Part of a small language model's weights.
Size: 12 layers, width 1024, 12 heads of 64.
Architecture: LayerNorm before each block, learned positions, biases.
Training: a variant of SOAP for these matrices, 3203 steps.
Each number is 128 + 32 x the weight over its row's rms, rounded and kept within 0 to 255. Layers, rows and columns count from 0. Numbers have three digits each. The size before them is the row's rms in percent of the matrix's.

# layer 4 MLP up, 6144x1024, rms 0.0597, rows 723-928, columns 64-95
101:151106134111153169176153202110091125115112114119164165108120144109167128140125119115157044124135
101:150102163115127089134163126088064160102100129100172104170109184154121183084093106116126107111187
115:120158145115118088137127200158144128143056131183082150152167112053163159121158122120191150082132
102:145167130126141142079091147135137180114099110107123172127106128150060120084134182114101128161113
097:133094098196177150126086142175068161094192117100146156107156134188124115089174104107110114130112
103:092130126139091074137196103171143071119135104152097125154116076142136157143127100071154101132141
103:085126122078147126085173124094141125175198165164154158113110120117105073164124098151106173179078
094:168134182092058143119130135096089133130152108130123168139089150134142085145179120152129113106140
109:156105138135165115085118135105114126127097172073152107108125118133197170119097076172097133159145
094:180100085145151160174113117141097135104069072059168116127112154102146194131097159148139141067110
101:129092147111121106092171113117122139081065147074172163113191129110131102121106118158137041120166
099:192056108093081128120146166179081116192132135200132107169142132148192132131090102130201094148097
098:163157088143162155132204118086146100085154079102133195094177141111134103142096119098131136117123
097:110101173132200115165111124159116159082122146154160178112073123121155125103164116141145078171141
100:116131126130096126132139164137109119072115169124114100104124106081108179128128069124120179137123
099:123161127124159078156157132155166111142133160109109126181154169078105148095171184065124130104166
104:153068137109135122070054192094154193131134116097156141116190129160146146115081163096167156072113
101:189175168128148117166157133119105181171170139159151121149157120144060162128230146147115115057156
101:106138138152108151117117151127158132100208119197135125128118172135104122094128116124130200140188
106:138139128114151149160173131107173179085117126128141100119163110149154148142181087080131061103127
102:123159119117056073136158122116191083118084156078092185090140114125127116173163118141122190124145
102:182094124127148202160130085155141121133105084153077153174159124162170126146145148124102130169094
098:105151112096149130143085093097098144099088185211155114108083159142178127151150136081123103133093
097:104086120079134070152143165165128108083159144115054111148145105142154097166112106090126160093153
093:157160136111106142121096130097129113155143173172162138184135091092154085065115136145133211159122
102:112122127127152111147174135086100137113108168100176144144146122147104097073132153133055161180153
102:143119164107154121119137147141106110100129164149155122170146093216148163078202110106130080164146
105:118231146144105070161153154163129135093095112180117131117124153119061074147101120085173078088183
091:142066089184129102106123152146119135078093133110098118181107137170171132158160120153144132073100
093:113095097176084133103120131238132107152093150169110116110099115080154129097190101166112113163154
087:082152151103115117124083082148166074147145159072131147172122212137149084180117155127117160085103
100:114086119080152125138104111097166102080101146110099104124108175108178133169180117113101148181128
096:085137098134154130108113158169108088146105113105109140155181123142185107114078124080126103083165
096:135133126130100085169118184159141173126210078107190082149130078125094095099141156147137100123156
108:142164117119166105118103091107086103091174125126142155143132152115149150159105099115132083153146
100:133106077118110087138144111147124084093098063110192136084163155101109101132126133107078147103135
089:090133186139113195124128120139138123178166221110127158158165146162084146160115125112136138120168
108:100077065098173125155141110115130100164152185178102109132142139142113112110134152156113115102127
095:105138060140102061116137152107097103127140103087176173119071124104107114081105059101119129096215
090:122088127123178108110149126102133138150110159126145126117179145154134113184153128135101097142139
092:128104140137093203126135149128155128113097138123149116123143111140155152088119143089125141099174
108:170150128139124135176099117143137154036147161099131142168176040100108124124169136139124130147134
101:104133084126131092118113101164186146154061078130170117097094138048183094121130154164160103115121
105:158158114158128090174182080144131145120111112094090143120104143095093130147122072141145141107130
099:178120139144137124166131109147093133121133130171082201119212104164092103198133156083117190111145
102:155177076110163177175125115124090143118086133125066108149103074098084086141137132124192106118113
091:113151158105120151068173147156186143145095145138066143163094119156104087110133138098187103155120
093:151115106110150158163138107169129086172117160143112114092093143094134089143184087121120206147133
095:118166125138143183145183168133096114125150158187122131138062094119121117138133127108166138136133
103:104143107110112158110128183090128160135148107093126170135170092166029171084125138147173173125128
098:121159151152152123125101101102145172116108075143189082176154143127146095134123107143132180111172
100:154084142126133157083125141127121139084113203128175130082140084145103124068146142106086137136158
091:128113157147105132099123133079171150124124156128144191113084105105104171076187085162170073133092
101:097104174127140124149102110140151153179160111123106127164143114137112124104138108120121188084048
093:118131109138077119168147145102102128085140109140107082182146140195117075068083111140134162088145
115:108087160125136120156135125192105120145070181131157043111144169111159119155104149113047135166130
102:127208127159160129167108152119143138171134171145138161152128118121145122093180187131082119199178
110:129100152065126116155115102138127099081138200151154158111143111102110136081153161078154165123124
096:150156191142128168138165089167207148141148130148156048146160173129098133120146084120100138172178
109:140110134090131122113157114078114159173092122106142151115132159141114101134157190082151140134165
097:146109143121127150132130129108112145183128065149093178158098135135111128104103086130107139111165
097:134095118176154122069140089098142132164120103154110119156110123125150174179103156103093100136128
089:102105161151116130116163149115073091088108116087211141131141122123121130175138144111196119155101
104:114102165098128140118129251209138076149091151166096125138170094220097067128117086126120103094119
109:078093134133118088123134105139178137127100163140135062097121114074149139153156124137150143102119
101:133178162173096136211093174137181070179133138091138126143099118169079163122174125091135156054124
117:157162147149152117169096077143159156176153169107135137091123109111109089108140076119151059196156
098:150120152126092150135114108170110158129170155108143139138113093137137095042110157144162185156113
098:083090210089101131156145169167122132112080136108158105053143110160092134110159151126181138139078
107:135139120110106165120128117136168127086169182109145137096073109086074141141146176130139159133100
095:116163104185159128070127086109152151114092155108094146170066172136154112210207183106121130185149
097:197142178190127077117152076158138134154112089086165156098156103087104166132144159085140125113143
101:084125136085126114101135071136145105180162185134142121119081174146118093126146163109078150182130
095:124135195104154143094106137147088087132148094121131110108105098141163129169094100107092171113088
110:140071142150144068111136111101152107122153115107171083126170127134128152108071096148097081128095
107:158127081075143070138112153082123174096141135129139132153112178123080110102128103091112083093093
106:133130209140110125089140128114139202114164144138127126163161124154145146132140073149126133137149
098:110151092180113165142142169136115066095142175103169114155098181097097113162073156071124113101110
099:104137151147139150093097167146172193135106118118082099108196186129182179144156133122163095168176
107:122119195138137105138174091108157123163114130104146136121117070146071118145148094086095134097156
101:092141160131102129126157093156109099109118113202124118102028146068110182156108128074091149136087
102:098076142135140097136118129094112082042113089117117148104156119124098163141127147100067127191126
090:068088202131134132197127144127110102141121188118108174123138093142160118142152131124139151093081
100:161101192109175159076109113187136140170139074126168146126130105154133154147122168161074147098195
094:158127176108144102126136176126152149134042099185135157078139141100124140088133134150098116087184
095:128143129114145064112119123110105164159134124147150078105077117124075134071163181090157120180118
104:113079142119149118234123111171059055121139138157057157207152160143154122109156085131157174096133
106:136097109065159122102187143140093159126172152118183120131163116103158111146128123112103137176121
095:151133074126118112158124198150114127189168090097210141099142108141122163137192150142130159135144
110:160084075084125153070088150102152170134120160154113129130114168147090140151145091115085071091149
095:101099124069127161135110135096097149193182089112187114168171115152122170138151130076152158113120
094:114094161119107116096155137111155192226137164115090071133147132077080105146056176149154190161075
093:113190156059138137143143140160172210130019193159110119111153152124162102156119148149131181160107
094:121134133093130136119116150104146092091181129168132097104090144114129174119083158148103125134095
098:037121163124133138152130141192206099078143104129157129127145092172169177107139128052147170170099
105:087121147142082119165173123113137123122123152064120158147070131140107146158163097116124093130093
102:163166121046105113140138102142158184152086148116122161131085108101197081149100180145033095129163
106:094119067106147078140130128093074148165101188132175182108135148141115061137154145118212089119156
097:123114162127099126120163094088110176083144097163128133106109144131148145103132099100134194164091
105:185136141129131169136099137127109117118161136123066143163146177157116129063174091123166154147102
099:079134125107143139070190107095187124148138093106076079119160108152158096132137105122145068110113
089:125138095082171113177127115129085148096055078065144106130152126159140219156118133126121097123112
099:175122113112145159149091133091118158150104096129153092085098124116149153090126098055072159151104
096:104173130156144121151149097136171154174182137129102195139070113164142183123104137101131087117135
106:144132057125106202142184175126098076112151126081046125123123134120117134075103078134164129119144
103:071099097095118148132105146156138117069126124114124085117140104124166107136181159044117171099142
103:102149108093125154129146131094141140159156132064107113114164193083124117112117094182153174113143
100:154124101074142069099094090142142114146180153137090166146126119118115137122145119123182104113087
095:087148148071127140140134091127170153080155147174136124129091096124137069170194045175151131127155
103:107145193123104115100156077171138137121055148165123087115133136160086105105155142136151104152129
105:056077115126095140137101139123104114116209156135112101081161122154128080104195125109079105215141
092:100141110180121091145104117096133139096131106090130128140159191182080169191156111151130192109140
098:135132125145151063085124139161194121154091200097107094140116140045104074102126121138102047095177
106:145089158163143083178167147143114095076123141139157095142138105106175137080148133088154088146118
105:178188108082130103127136090180155135104166158199116139113171130202170126147082184141127057167145
101:135074160141135100070093132106087147140132121167125167088104164147115198094105162139189143122157
103:190164108114112128061121074079162134170119198132145119134124139104126180093125143143131110160125
101:104127099138127089136178126153102150128097094163079175166116082152166120075167094067150118131166
097:111094175146115098163111061095117106122138078082126139151133182121197123124085111115142135170108
089:098142131071135141180079154131117173135064129131165060131136188130146114179132141077090141145082
106:211109111065103110117129110102199136125152102112171122137083071154142136138145062120148114152107
097:161096180149140134189110121156132179095164139085135173102104083174134095125136139098091053141106
093:150146134111144163165112030130147119175125124120142106175116165065126149139089140087152127117120
096:167109155103179136152121105131092144159180123180160135121126120155099091087125129126113100144123
099:129148133119203084097162164148153174101199161111153121160116129154144202113080120130161093136091
085:099097158153129139111162167153130164113190140053141099120144136149103130149159121066111155120119
102:179183155089087133115122140161111076089092132144144108105121164148168134148112108122116115135168
101:134095163101118143121153096098122102177119139133119111153069083158199147102101129146171123168080
088:080154162117126121135099136137133111146097087160159174136178114126110088131148162105155150108108
104:131141083115132164119182121191105141135135147184101130111170082121141090102102130101123112150115
094:145132116100084142118119148156120154134126163104108144174143132127128152163189096104089142110187
098:135165123147203170174118114139092156145151157177115181176151109145106105115120128095155121120134
095:157091109073138145148135099095133175129149104172149127045089124164136154153156097117170154101189
103:122151157167111108051141072065094159132153085144078060099159142116058133133128137169186126074110
097:128128121145072106153161099083206127122169140094097161099117061146113108126138168127151146169162
086:157072112147138081082128178094083091120135121097113077107070162125117162070139153115122212091132
101:132105076140073141097064128125098100142152135130133142107140101188107093198113128114158102109142
115:108132120138162168090128109140143149139121131134133165172119118138127149116138149100135067144119
102:166159090187189166136088125138144179150106089153217151113071104175043145118112149058118101112140
095:181157097184188125144078102137094181135099142172087114170122170143059088095090205121153162123140
095:205160113107165100174096146127145147135147107124112094148118149088112137125140120129077084093079
097:110133100133202195171129177188105095153140138105220154133092151135153125115173153134090111119069
105:117138168131095174146114125145148179172140054181164139093090174080163138194096119083124097113129
111:113109132161104128093098109109124158140097163119108101077108164170150128115123155163164086140148
091:105190136155161094168100180134128147143111128166133121107132091145107115060063079135091194174117
100:147164218096130110179185148145113098102115111159113153110111101157113095140155142127123124040105
098:095132108146111116086165122086151167169084150116139104158108103076158135141145106099097171110149
092:118122165228164094130141130120128157179124148135126150111132159093141109113124156129078121177102
095:110146174127122156098107120155127132163122177103112101122067146160079144147071153108136086100161
113:107097146136091136089125150121097110091112120136125120123128161146159143132082102084092102147071
118:134141147124171167124123101186128160108117127164186095063145095128122124134152113092051086136202
103:136172154090096136139156135142122131203137124151126119141123140123136126070104156188137185106172
093:116162169120116178133127028069194132136165201145111118107154124127155109105154115169174165100152
114:185112112122133065168123129176129101124126125123139105189074151183141142156114148128095139120195
097:140145179130114176115149120145137124163098163144124042128113136116112106162115127151128159154096
095:072163167164127107123191132156149105094147153179102113101134152134161086086077149123146061161137
101:131105095111143150079095099108155127133128096164039171156118154199125144142141162065142159142146
102:074124063149138154115167083085123122118120103115041188145094185197092156153171118180104139129132
098:094186069142124147091093167148106156140136084151113150113112133136108146104128103115143179135121
101:165088156144069178095088105113091083116059117175169110147100134105100139085094056111073054129165
102:071120151148102121154131139125113122104183159129113085098115143130155090090100130123117130202100
110:110061141119136143120164181199089070124078153126102128081123139133123144096153156109161150121171
095:137191122138153087123128188116124154157113066198095080183088097154115130142107126103148126158103
098:067126082183124126175133151106104090133139138149128154110063154097050126140112145164141135092096
097:143156113157113083157147161119167103115162130123161139104101059138133072140138148082198125123105
095:084148126130164149066119120131212126143095156132094106188081126137158107131145120124132124174118
110:131102121137127166158132120138164153115115185125137127135071123145115180177132087091209090156079
106:157111175103140095106127128113100131108146165151191157129135110146172083091101231113155122125142
105:115111123116110107133093170169122132126156158097121133130140117174054084156114154148207143146175
105:051094126174073101167049118119165137123107122130146110104164155146112095115143118189112142097176
099:118111116112095099148142106108136134107143086130171154146079123147073150117156119151098126078110
106:106100137122134121113089088112155066077107129191152042143086166124115148068148131136134129127127
103:196081181103153131129129090154131112116135170103140150096121143168137121088135092142173077154148
104:197034153095165143137091114076097140153168110130083092131169132081174160130090133112130128133112
092:149111117127097088097178110075152099196124148096125080142153073100136135191089146060192104170139
107:122143133080113103201057115090086102114162200160158103098103135112137100128177131169115158178097
095:119122106146093173095120146058203156131086103130108104133076122173087141110067145089096103184056
106:153110133103130084151136105108164075155064095166189114162157089095169112132142171143112125118144
101:119092111172074128166136113080144130112121139131112099149172169125144117123115119116129140152165
109:200112084110124111119116148122098084167085180149178091057078110150117128098132153175164179089143
113:126127142117139124102114120153106121163144060099092093172058128131151141102138064135146144156145
097:112150109180095202122103148124115200126094135076172159132091115095094102071125137167199098169101
099:107082163113145084080169107146174132128099119170171112125159140118106128050145114155126138144090
106:152189153071086148135126119104153129122124116164156135116118128174147145150173142120085110097194
106:121096200168106134122088104105141149128180151130121155140092127125174149153104125100150181194098
100:119113140136123133114109172204163128147114185169073020137116158174084087113151114082183158086137
096:152119065140133135122114162101153130211089131181104107117138165130140098121098146177103119125115
096:163112133134137146114097150188131120128125148136131130132124178185109092183134114066152052091168
103:138052096111118135076167097107097192136197149086110112166141168172116078121147101144149162092123
098:125117116160131163088084118065071087176086126132120158085144074063144132105196118104130171146146
100:131169180091160103160118081130123109104150117096107102136139124184193139113103098112138159108142
096:196098167231094135101156125119082122126076127150165119113116118117108085125118096083116144161144
098:157181173102206098092129158159088183067135113110100094148143178178102083077144165144197102114086
091:072130180110127174086111108043113141172124135077174170167087201134086170135152111132157151061107
093:136126104128101158116150111102087093125151092128128130126108118074123092134095162138114091105105
101:165173109167070113153171135160150145094148056098129108187169132120154138142138091046158119123177
097:131108131173165103122127149193128210070132125154175172151137112082129116082135146142147147159088
099:069111143105139163123122102133135164110159144085138165114116097133156131199190126090146086191124
105:108119145114117154152129113165142111130153137152130123110126145141084128146141123069160124126097
098:072087087110092162140095171121162085204111149138129139107118099145177163111130110149146153108119
107:090132141060122149126099124126141084126161164168116104128194126068133143120126095079042128119139
096:167142068100170139122112126134101157083126098157155112067162106148099041107182159167133140084216
093:098197074196066172158140149138065142162106121109151109113167084106116177126128132123113167149130
102:135120171173140183136141143172137104180122137121109051170164171129136081136101127112137139135118
110:181120167088121151153123092120136192137073105135093109063152147178099100079095112104084131147083
109:089128141127063090142110126130132131114194149172113066133075121096121139124081124121105135130113
# layer 4 MLP down (transposed), 6144x1024, rms 0.0568, rows 723-927, columns 64-95
098:073088132104157109109089098126132124159138137146159107152119155177166106104112116154119130112159
103:165166159142106085127123117106191101224176162094100065137210137087162151159078040120138098113149
109:100090142182095112108102180144203130187135085115117118108099152055152174160079125146111153112086
097:113115133167159151094120139097131112137092127150111189107091122063130104127105115098132106105142
097:124137120118102139109148135109155147157141147084146129112061149167085176153141220155121130089131
108:099136112123097101097156132153106151086172164216148157184163133159196086141139108131152103133083
097:132064142083111148110127087124139158158155157181138170159194085146093138165109205090167145117110
098:109124095163147143154194162153183144108070101091162103134092141121146078121134099124060174107160
094:150122151125137061078075130120088075147160081112139103181117141070161121076062118101090073088081
097:140125191119132185102178207125172116165128150076126201110102135119141148107146048102141152153119
100:115133105134189081106138156099150082170129149088118186135093134138056151082141163129188143116197
105:108076125129129092124062142174151183126117122132124108126105104113149126168164115177145140165145
098:049116123130086071134114135134110116058107130167116142133131110141169127204132123108152152144094
100:121122132157176110140104187102143145112171104123123175124114107123147147094087144103126123128114
102:065076193130122124156175126101088083059101112155072140129092146142154134070097124177113139100176
096:183113142150071142088070083130129108139134116134124096104110169159106133090128107163137105112107
099:134147129194107118117116168160183174115194168092128108144119076116192122117091157104137120056151
097:093110115111139075124146075130107124095137155130147165160168141127154131108202159114190126118113
109:064113134115082113125164117142104134153073123211174134140147104161136140106135156153096215106107
100:136150152153122135124063105134117161206162062137098096142161125114106117093099089117121147195076
101:140156071109078121122109127142043176108156078063144162111187138142154174085133143197143114129151
103:118122137143162143212096106099149115055105143120114109128097099155204153159100165136096089147138
099:099102122175152133185150122091191147117099146119124091111088101142115068148172157173174108091050
098:137128152146098132097089106136182153131112174096150117150103129168161152115110082161115166122177
096:126160161155138076144130106114147117074137083057134105111125125078098175143103099149105145071119
104:140175140115127173112131082127090121103144166116146096129116094146140109125215154113132198093086
103:094149042113133109142124189077155135152132178127100098107072096096050152165100085095138120147161
103:073108157111074134100152155112137109092219131160184139130123112173167115165182172133144149136135
092:148166077119125106142142065141101142110127090090172116091107136125180120126124158136127084090124
095:111129141157092195133097130064151115151122178162101197106143120162098150119072149143149139141134
096:097126139143149161095169134136087122060181121127178193153115124135127087149162135157112159078179
102:139114115118153123154163027108144167189127141092184167107173093128117110127050169116149120098184
102:126129122113106130143117120096134150210134101153150150131140087201135127155171111136128107082162
097:157144151075106126121123119086141098107099155158124086145132110110190171095105109141075177164169
107:173162106115165115166090052085109076038096117128144143173139118121126106155107187067057115133055
100:106069155081128201078140159167134143147124099102163128109144147147078131126150171086111102122149
095:153146050150156116121174134160149112159125163158126123117170127163146151137143120131114114099123
097:117121107197126117066096149169117105200132100137094133120124121146134142099104105122130176113156
097:116120182129111090071079072175069119171119133116150149103138053131130121129157190105151188101090
093:141074084114097065093142208124122130132096097119115129105130160116092099163139196122097091116146
093:041183148070085112097067161156087077144135127158065147101114073123072192139137173116187143178127
098:148127118060165107134147083095133080132154115105134138130099077088079133154092153133093156114143
102:161072155062097138169110094150128160132163101147127077138129152122172165119149197053153083142105
100:105200168139143129109239133079079110144101099086129124130070060114134097177095112167126101131125
095:142172177123092121159121078144141149108131113131149100140141100049100145143094105127141104163110
101:166137119114141106094138181092123118134106127172136091180178131116132137140110166125136156191133
101:142087110122146112095137186096142073145135215110124128162100118140081137161144142100084157118118
100:076152145122131055072136127133094152113136128119109152139156192099134129188101140150135106142083
099:099130102082101070115118085099098161172116133127178184076145135121064091127223112124124105163115
101:088149172092076158153094138138147104107128102125158164095153139145216129120138067122153075127129
110:131223098128124129082100148125129093181081109148123163075126110110139135116087118129147170130161
103:125129172096110114152086140202161145109114159138116201091093195116133132089119144105089097115148
094:155146128154122106126137127168094153097121099124109132167142130104138172107053193192148134121124
099:140107146126090111130158182106088147096077140117161079135177164123127119078117142076177167114115
101:068142153122157114123134088162129111143108133130048106171134177145104138060125117123095120081106
106:126151105115156153072130131185154143060132101137180136119089163126095030128128131132159091063157
105:110064140100127095156088172150180122117085112160142122090100166116123086111125088127131180104167
108:083134163133120084117146118168138098092130102188125089109114162094120117138128093150091082138128
105:108120200101165097167123125158168132127132151109196151105087145146124121148088083142135107126093
105:167135095100100122139077076148087191130149148103077113131157132096152076077099168115137182131119
093:129081087123119099124154163177155176138179108110126203100110154095150135127154168125132140115127
096:090150163115100114201131147126185149156168180156124131153117084100140069162123114143062124072131
092:096060214149120105136116146097178079172090142132139184090117056114171119141122125143166078146133
098:160090148116168144146100151137171101174150068134164060122135135177106142136146177107122187134127
110:140152068156168129110131110112153130159193139186116155107157157078099218153147142092159166117135
102:089107138092120144139136119096101103136157151140159147055169146141215128106160078128096144164153
120:131098163115127086108125158089178094129080063132205113138155110117139037133140101068099093083137
101:120124099129143145096118107160101135144158125144134163082140162125112150183162117147076122168149
099:117116105139148186101072078107098058145120084157090062129117102071075118155125091110141122120100
101:122120098119109140146095161198133090125167108137159159138097107120178109193131117168112153119119
096:139120113123120108128153202118098137135083121043172179120075151100126107169100128076194121171079
105:113163142134115101116143115117128109135170094138166143110143141113152167088173060136131114102070
098:084144139053116140066130111162122154110117119118086117184147110120137130147147125174161150150136
095:117163166125192088189054145110127144155084102140150105098105134038083084076121165124083134119105
107:150151104089132131136093186103081164138131170117155085129109108164118110078134102122107174151112
100:040145122094199091083059165128057121076093153108156160151132076066133141115160187168127124144130
100:150156116087178113102132134141107115126158101138106160227050026166108144096111062175086167141112
105:167128175134098116146146118170162126119163134121099066167123150167126124158084122128156090178132
099:162104106130126111199118139144147096143159173119147099071131091145070148100122116117107127146129
104:102197078108138152143126213093127096188099121154142139108147187179174172105174159129157146086105
103:118122130117120100149108132141112123165151144107170120155096095095116060141094111178101108140126
104:123145130092134163128190140175142105200192123185159150173147106121115092124162130133159092105191
097:138098110177140095199118093160110095130173114095087121200150109192142144141147118114104163174119
097:156172133076118143131166125133162118100093105116152119086114070092078075117080129126151188117154
101:124150070112152095139114164077121059171149094121112171167152165135162092088092119094111176125105
094:186097098150146130172143122118154127150120183145157101148114136117121140115140058110126108076111
102:122181159107141131115142137135142082126145142122149151162143100093120113175136114099125145184132
105:095101097129117164100084110099162135144125165180071080137088093142163156178025147161118173083117
097:088183168141145101090077114130094161127090112093163193206065108126158138134085155106153130146141
106:122114164155107153110118117164113156112176108078104147112122133167172162122126148128084127139141
098:129102164158154103115131036176127163103134137123122147117101151163064126138111135089119084135144
099:126084019070102133132137059176152118113155108104135108135180111105160127117129136132091104098118
104:086073124166078121146098116165109193109187180143110102109106132112157177095095104155133110113186
096:168100169117067106111139104138152138161119088145141103181151110140102146104094111160143147121086
099:122142176086160147141104108128099152135143113117133132127096112147115126105112129093149145151094
107:127119136122114125139111139131110136109114149162136111110095138137120103109142148165103159138107
105:146146099141072127131111117132105175111120102133125200117096127130093141149076139138129109156138
094:179192149135163158121089140119106108117109065153128144128099160150177170101055115117141216124119
104:137056138097144155129115160113125155124169189162100072131157063146163116125130111139096137165159
101:095173161103123137143080155152168191120163107093109116129146127112120105124134105181078162212165
103:147205113160032116141132104143157111115100103128125180121128029122160145127131141183121167120117
100:161150098141153156149161160142139161214088119134177130094144155157097123143070106166163093138136
097:225190098108158169138091149120119144104114071118163113145151077139172165148151156107125110108118
098:140144126143176151183097172122134082146106190198118162102092058129055115103118087149186160158165
097:119130102085101119150096155096146124136201133172093205179122093115079083183157122168137139099173
101:129095146104124110075096078156186108162152132112167164180168117091112144129108085131121144142149
099:143165129141130125147118071119084116170147147125120148169122135139169135136131095139150133102122
097:115174138111118173124100174148107136184201105099094077116145109090140147170123129117123108118136
096:156125149133141081174136096166168129148082083124104130171161162097109166174137105172106154135086
101:122131127127127168129115134085139100161119102097114109091160140074075093114076149162054134144134
104:128142113166190113108115182072082117180151136131130136129073112065146160138092108082117111073092
098:113153144141137096188122126129166100099174118154082149168149096143105066147130131125107152090159
104:100138156107138164175142141138093169140115078080131169082136172130114089095142134192174121115109
106:186121111133161098118144068100111082129119076146050137123156130092107121115130108151128200127177
103:141091155174154126131085163125093154098156135111116132131191073152053177105213135112140149130132
096:148143050082161137133065158128197124130122145131084161120040106117065083118168157174159081128188
102:130183181180103073121109130155158173123112133095098134139092137116132113195164171174063160110171
102:122147116176150097088130129073141129152174131138099120115057101107135090084083112171138181163143
097:162136148110120157170138075150035154135132111119153128164163108128124076112134123182107207149103
097:159133107105136136082161104132143116070169164122061173107127100138126111150134119123111083148189
104:152057105113153081193155085146113133158134147112135134078110156153074192130145081144077147134154
096:193133120107112157119164145176164158116106106136106137185156122152155167121137079135116084163106
096:118130103128121148122125148127096086154129142118235112168111112167089090152157087157087081148176
098:083224160167117139117159118100121138180133098149161088117150084128121132104160107106127138175159
098:117094123109134097107063105126115088144126131129120164053110116175136141165195179112100120081135
095:075102109086107159125141085153195124128163126136091111131126151079120150124125150134190155174129
101:105079153114178121112152150122175168134066095166171144113086144083115178093181137122157122136102
101:113110133147147139138093117129114128115179124074151135110107128115105147149075112097131088115111
097:097163109143132154103127110097122143124161109080163097111153152069161090145104144111093113134179
102:086095124112118112193109142061085107162139148134109111176082161085122128182131138117082101115102
095:105124142100110108157130088164155128172126114125118116122185150086176115115120196131167053070153
103:118136085076148164174104111140120163117161167113158132141161158133117148123134120150181107090123
101:095152079115113149156161138171091164128153144117149160123145136100109149114109157167130150184087
098:185153145169151124127167109103146117110147141110163182142076064154157168110123053095137097129140
103:130149132128061167090176181103187172161113156083133140100116136114115131171151067095088118108103
095:174139101174116101082132113087108143143131146160087068159128165136112179150149121049150203166145
097:127143140124133115156151105055133073142173134149132150099106081195131137145077177128156135112096
098:135164155148126123096109146178146181129159184169124074072116163097089110073122135136132116062139
099:109096119141111125055051105175126136084098155129166170158117179062109127145080126136117077143149
096:202151174182117134088106074115117133146097144131152149128170138129121103135122134138140166127117
094:148153125192121089133130115079093099071107114136172127165134123067149115063134100079159142101088
097:113084150078127125106070112111145078129187124138116168169118062140160135190094122156131078179141
109:097132106080152121142077129139162115118168165111123163121115162080105100151089144136099144121076
101:084114085109138111099150186127066132090109088112075152116168138115082149134121175154141115092174
097:151118122144117117119125166159144121081123139139148119116122164183142084113161124168129212175143
099:127165147095087117113158105112191128133126100160089097136169065168139145082191208119143115053142
097:132175118045120104165144169117120110108166105097101116143093129078122116103081130081110103141110
099:173085122183145127102102090093151139086159138117144175089143134148075115148109133112154101168144
096:205100180041138172108115126136125120170095147172082110114104123100108114108132131165128118098174
103:130110156069126143134092156158128121127076167131148142156166099090143107135095121165187108124057
100:067120059188104100140102126189137070194172096124108110157093119085167139153129128161130141117122
096:147118118136139119165130199115149113102143143126103128179166122143156109121134089135143124120123
097:154031177124120139156128100132144133128151124138136126139150129103084074198132137103140155102129
103:133131191172154145067144100101143142078132095126160146131159153144101159104127115132127139142085
098:110116103082132101097129143136109108138072121145103155139187083100084087178137114142104168158160
101:102110086142157135105090194110086126171166130132163149067159099189101049079121127073147119101125
101:148094145079115113140111127100143112090173152120117112149124130121143142170103198128114155103126
103:119123127110206137082128142133111102118145132162177128108127156133146126099077143109194040160174
089:126180144147089102121161130144136132175116126160092172134072186151171077136115127183106106164119
100:143118130143106114153155111123148151125120151091177151139173083110121121114122148088120168122197
100:096110155096141148133073095111076126131180172178146098075132194129105142104079126069095090096109
102:117051091107158125128134105103152107109199098141111111105069094129129140120094140111148122111085
096:045118142120121122158174114108136096091132174123141106080127141190146154072067138130142186086102
093:183123071174096075185131142108131143131135124150165172155117141100134176209132086090099193120171
100:072120107123129115191142082124115122074210129109131127082107095121104182187160131177138195100127
099:171099098133102110138083111120089102141216070150128092098184099116121078154123123170117124157161
103:118176114175105112122104111123140097179145139054101173195074086095121144146145121156131140157158
101:094128140121100129072093114131112157102124144144086116192179182145149153133099043100114143149105
094:139170120094126150154100146088104097146113101139129119115137139143160139112144058104095119162128
105:062126144106114141132148146112130130194106124125164158128105090101171136157086073155174104153122
103:159084135080062141186093110104110172097156099127136138163079123172078131142148099131152168147113
099:145119128086118106169183119148091070154145083174152107089190085169148189096106136140117165170166
102:129094096148155061099153131165166098164114115100107122157151141137131107160140126116107114151139
103:156185142124130151085131157092120140162141090106119113117130073126114130133098132121112166129166
101:097080125031050131093146146168113148110151164147078083144129050172162124093054160093082169167096
099:135175160146133125145172101076116148116110145034125101130155164141063047166116151129110138150113
100:154121107109078177145144138157158115102069135108130134140126083137091170119130113104137152121140
106:135188087033120096089138136104072158154117188131147120171134130123131125115117180084126142189144
103:132106179140109162104131117175153155110133133136157147112113160099109087118073112118180107114082
104:062172150147113128118125144128111095126093131124133098146172102087158096156154136121118095082101
101:153158145099110112138141132145177139167088156106123164134067157164120093140143194111130105153118
099:153101122124148164175143179109103065126117168104166131133126136131055105127134172150104157086104
101:168123112116152125080151104133152116134112090131163155088173174180167205157130104159091178129148
102:145145125143094106074156112146132105143172118100123140220082159133116108185074111140078143121127
101:139186103141152182168167147109105135122130172094060115157132128093170152112124143164155133097115
107:171153110138151147114150192156176167088111129091050112118118107099141123100187084115115098144164
094:139159186092138158135130131115174139135168100150153115130125106115134194136157143141078117109114
097:119170086154144131115128124106100143134190178126136128134112096129138130138141112105139184160112
105:169092143079081119168124111116122186185095139129125196132108144132170153144146137071085134145134
097:142171100130142129080145164134149144146103129068168142130175111082156142082139127081093112151170
098:132087080179077125099127061111130102084100159163114126097066110090163115117128136088164100082189
101:053097090168173154159060109117113195116119122171128123100139157154157131120100111150079187170080
095:091156144142065087182085107144142114115129118222060130158129124175127063047125162103119104095085
098:115118106148147122121116122126140185197153194157116107084158115160114115167110153147133175153105
092:182133137122152121135093164143117135129183067070112117102108128147139102122176192106170143085122
105:145077136204110106148121118090164058134119144160054166159102152104093078071109175139066155161145
097:179156110170172146132162126079097125137120142098200119157149105084121105189112083129126104139126
103:119135129155142093155176088178112130109176085094171146160131138106151227106166170138142146111122
109:066113117168151154070064122132077122161116194157106142179124088123133145190157181133098139150126
101:105134145174255136155049127118178126096102080168163151131168102085123117184143086110149115140115
104:138132144118122097092121105126055194137109145119135062134097142152129145121159142132118107130116
098:156086092160161123144187132104130160145112139121136164175121083166101068088080152191172124137114
098:144139107080159124125066168133098127119111123095118197072079117074093175150132100128118142166199
104:149154102108189158062142144092122163123126126167119109102172097159101090086080111170117113126121
101:166109145106109163156146155158091134151105151136194111116152106094159133175137115120123130080170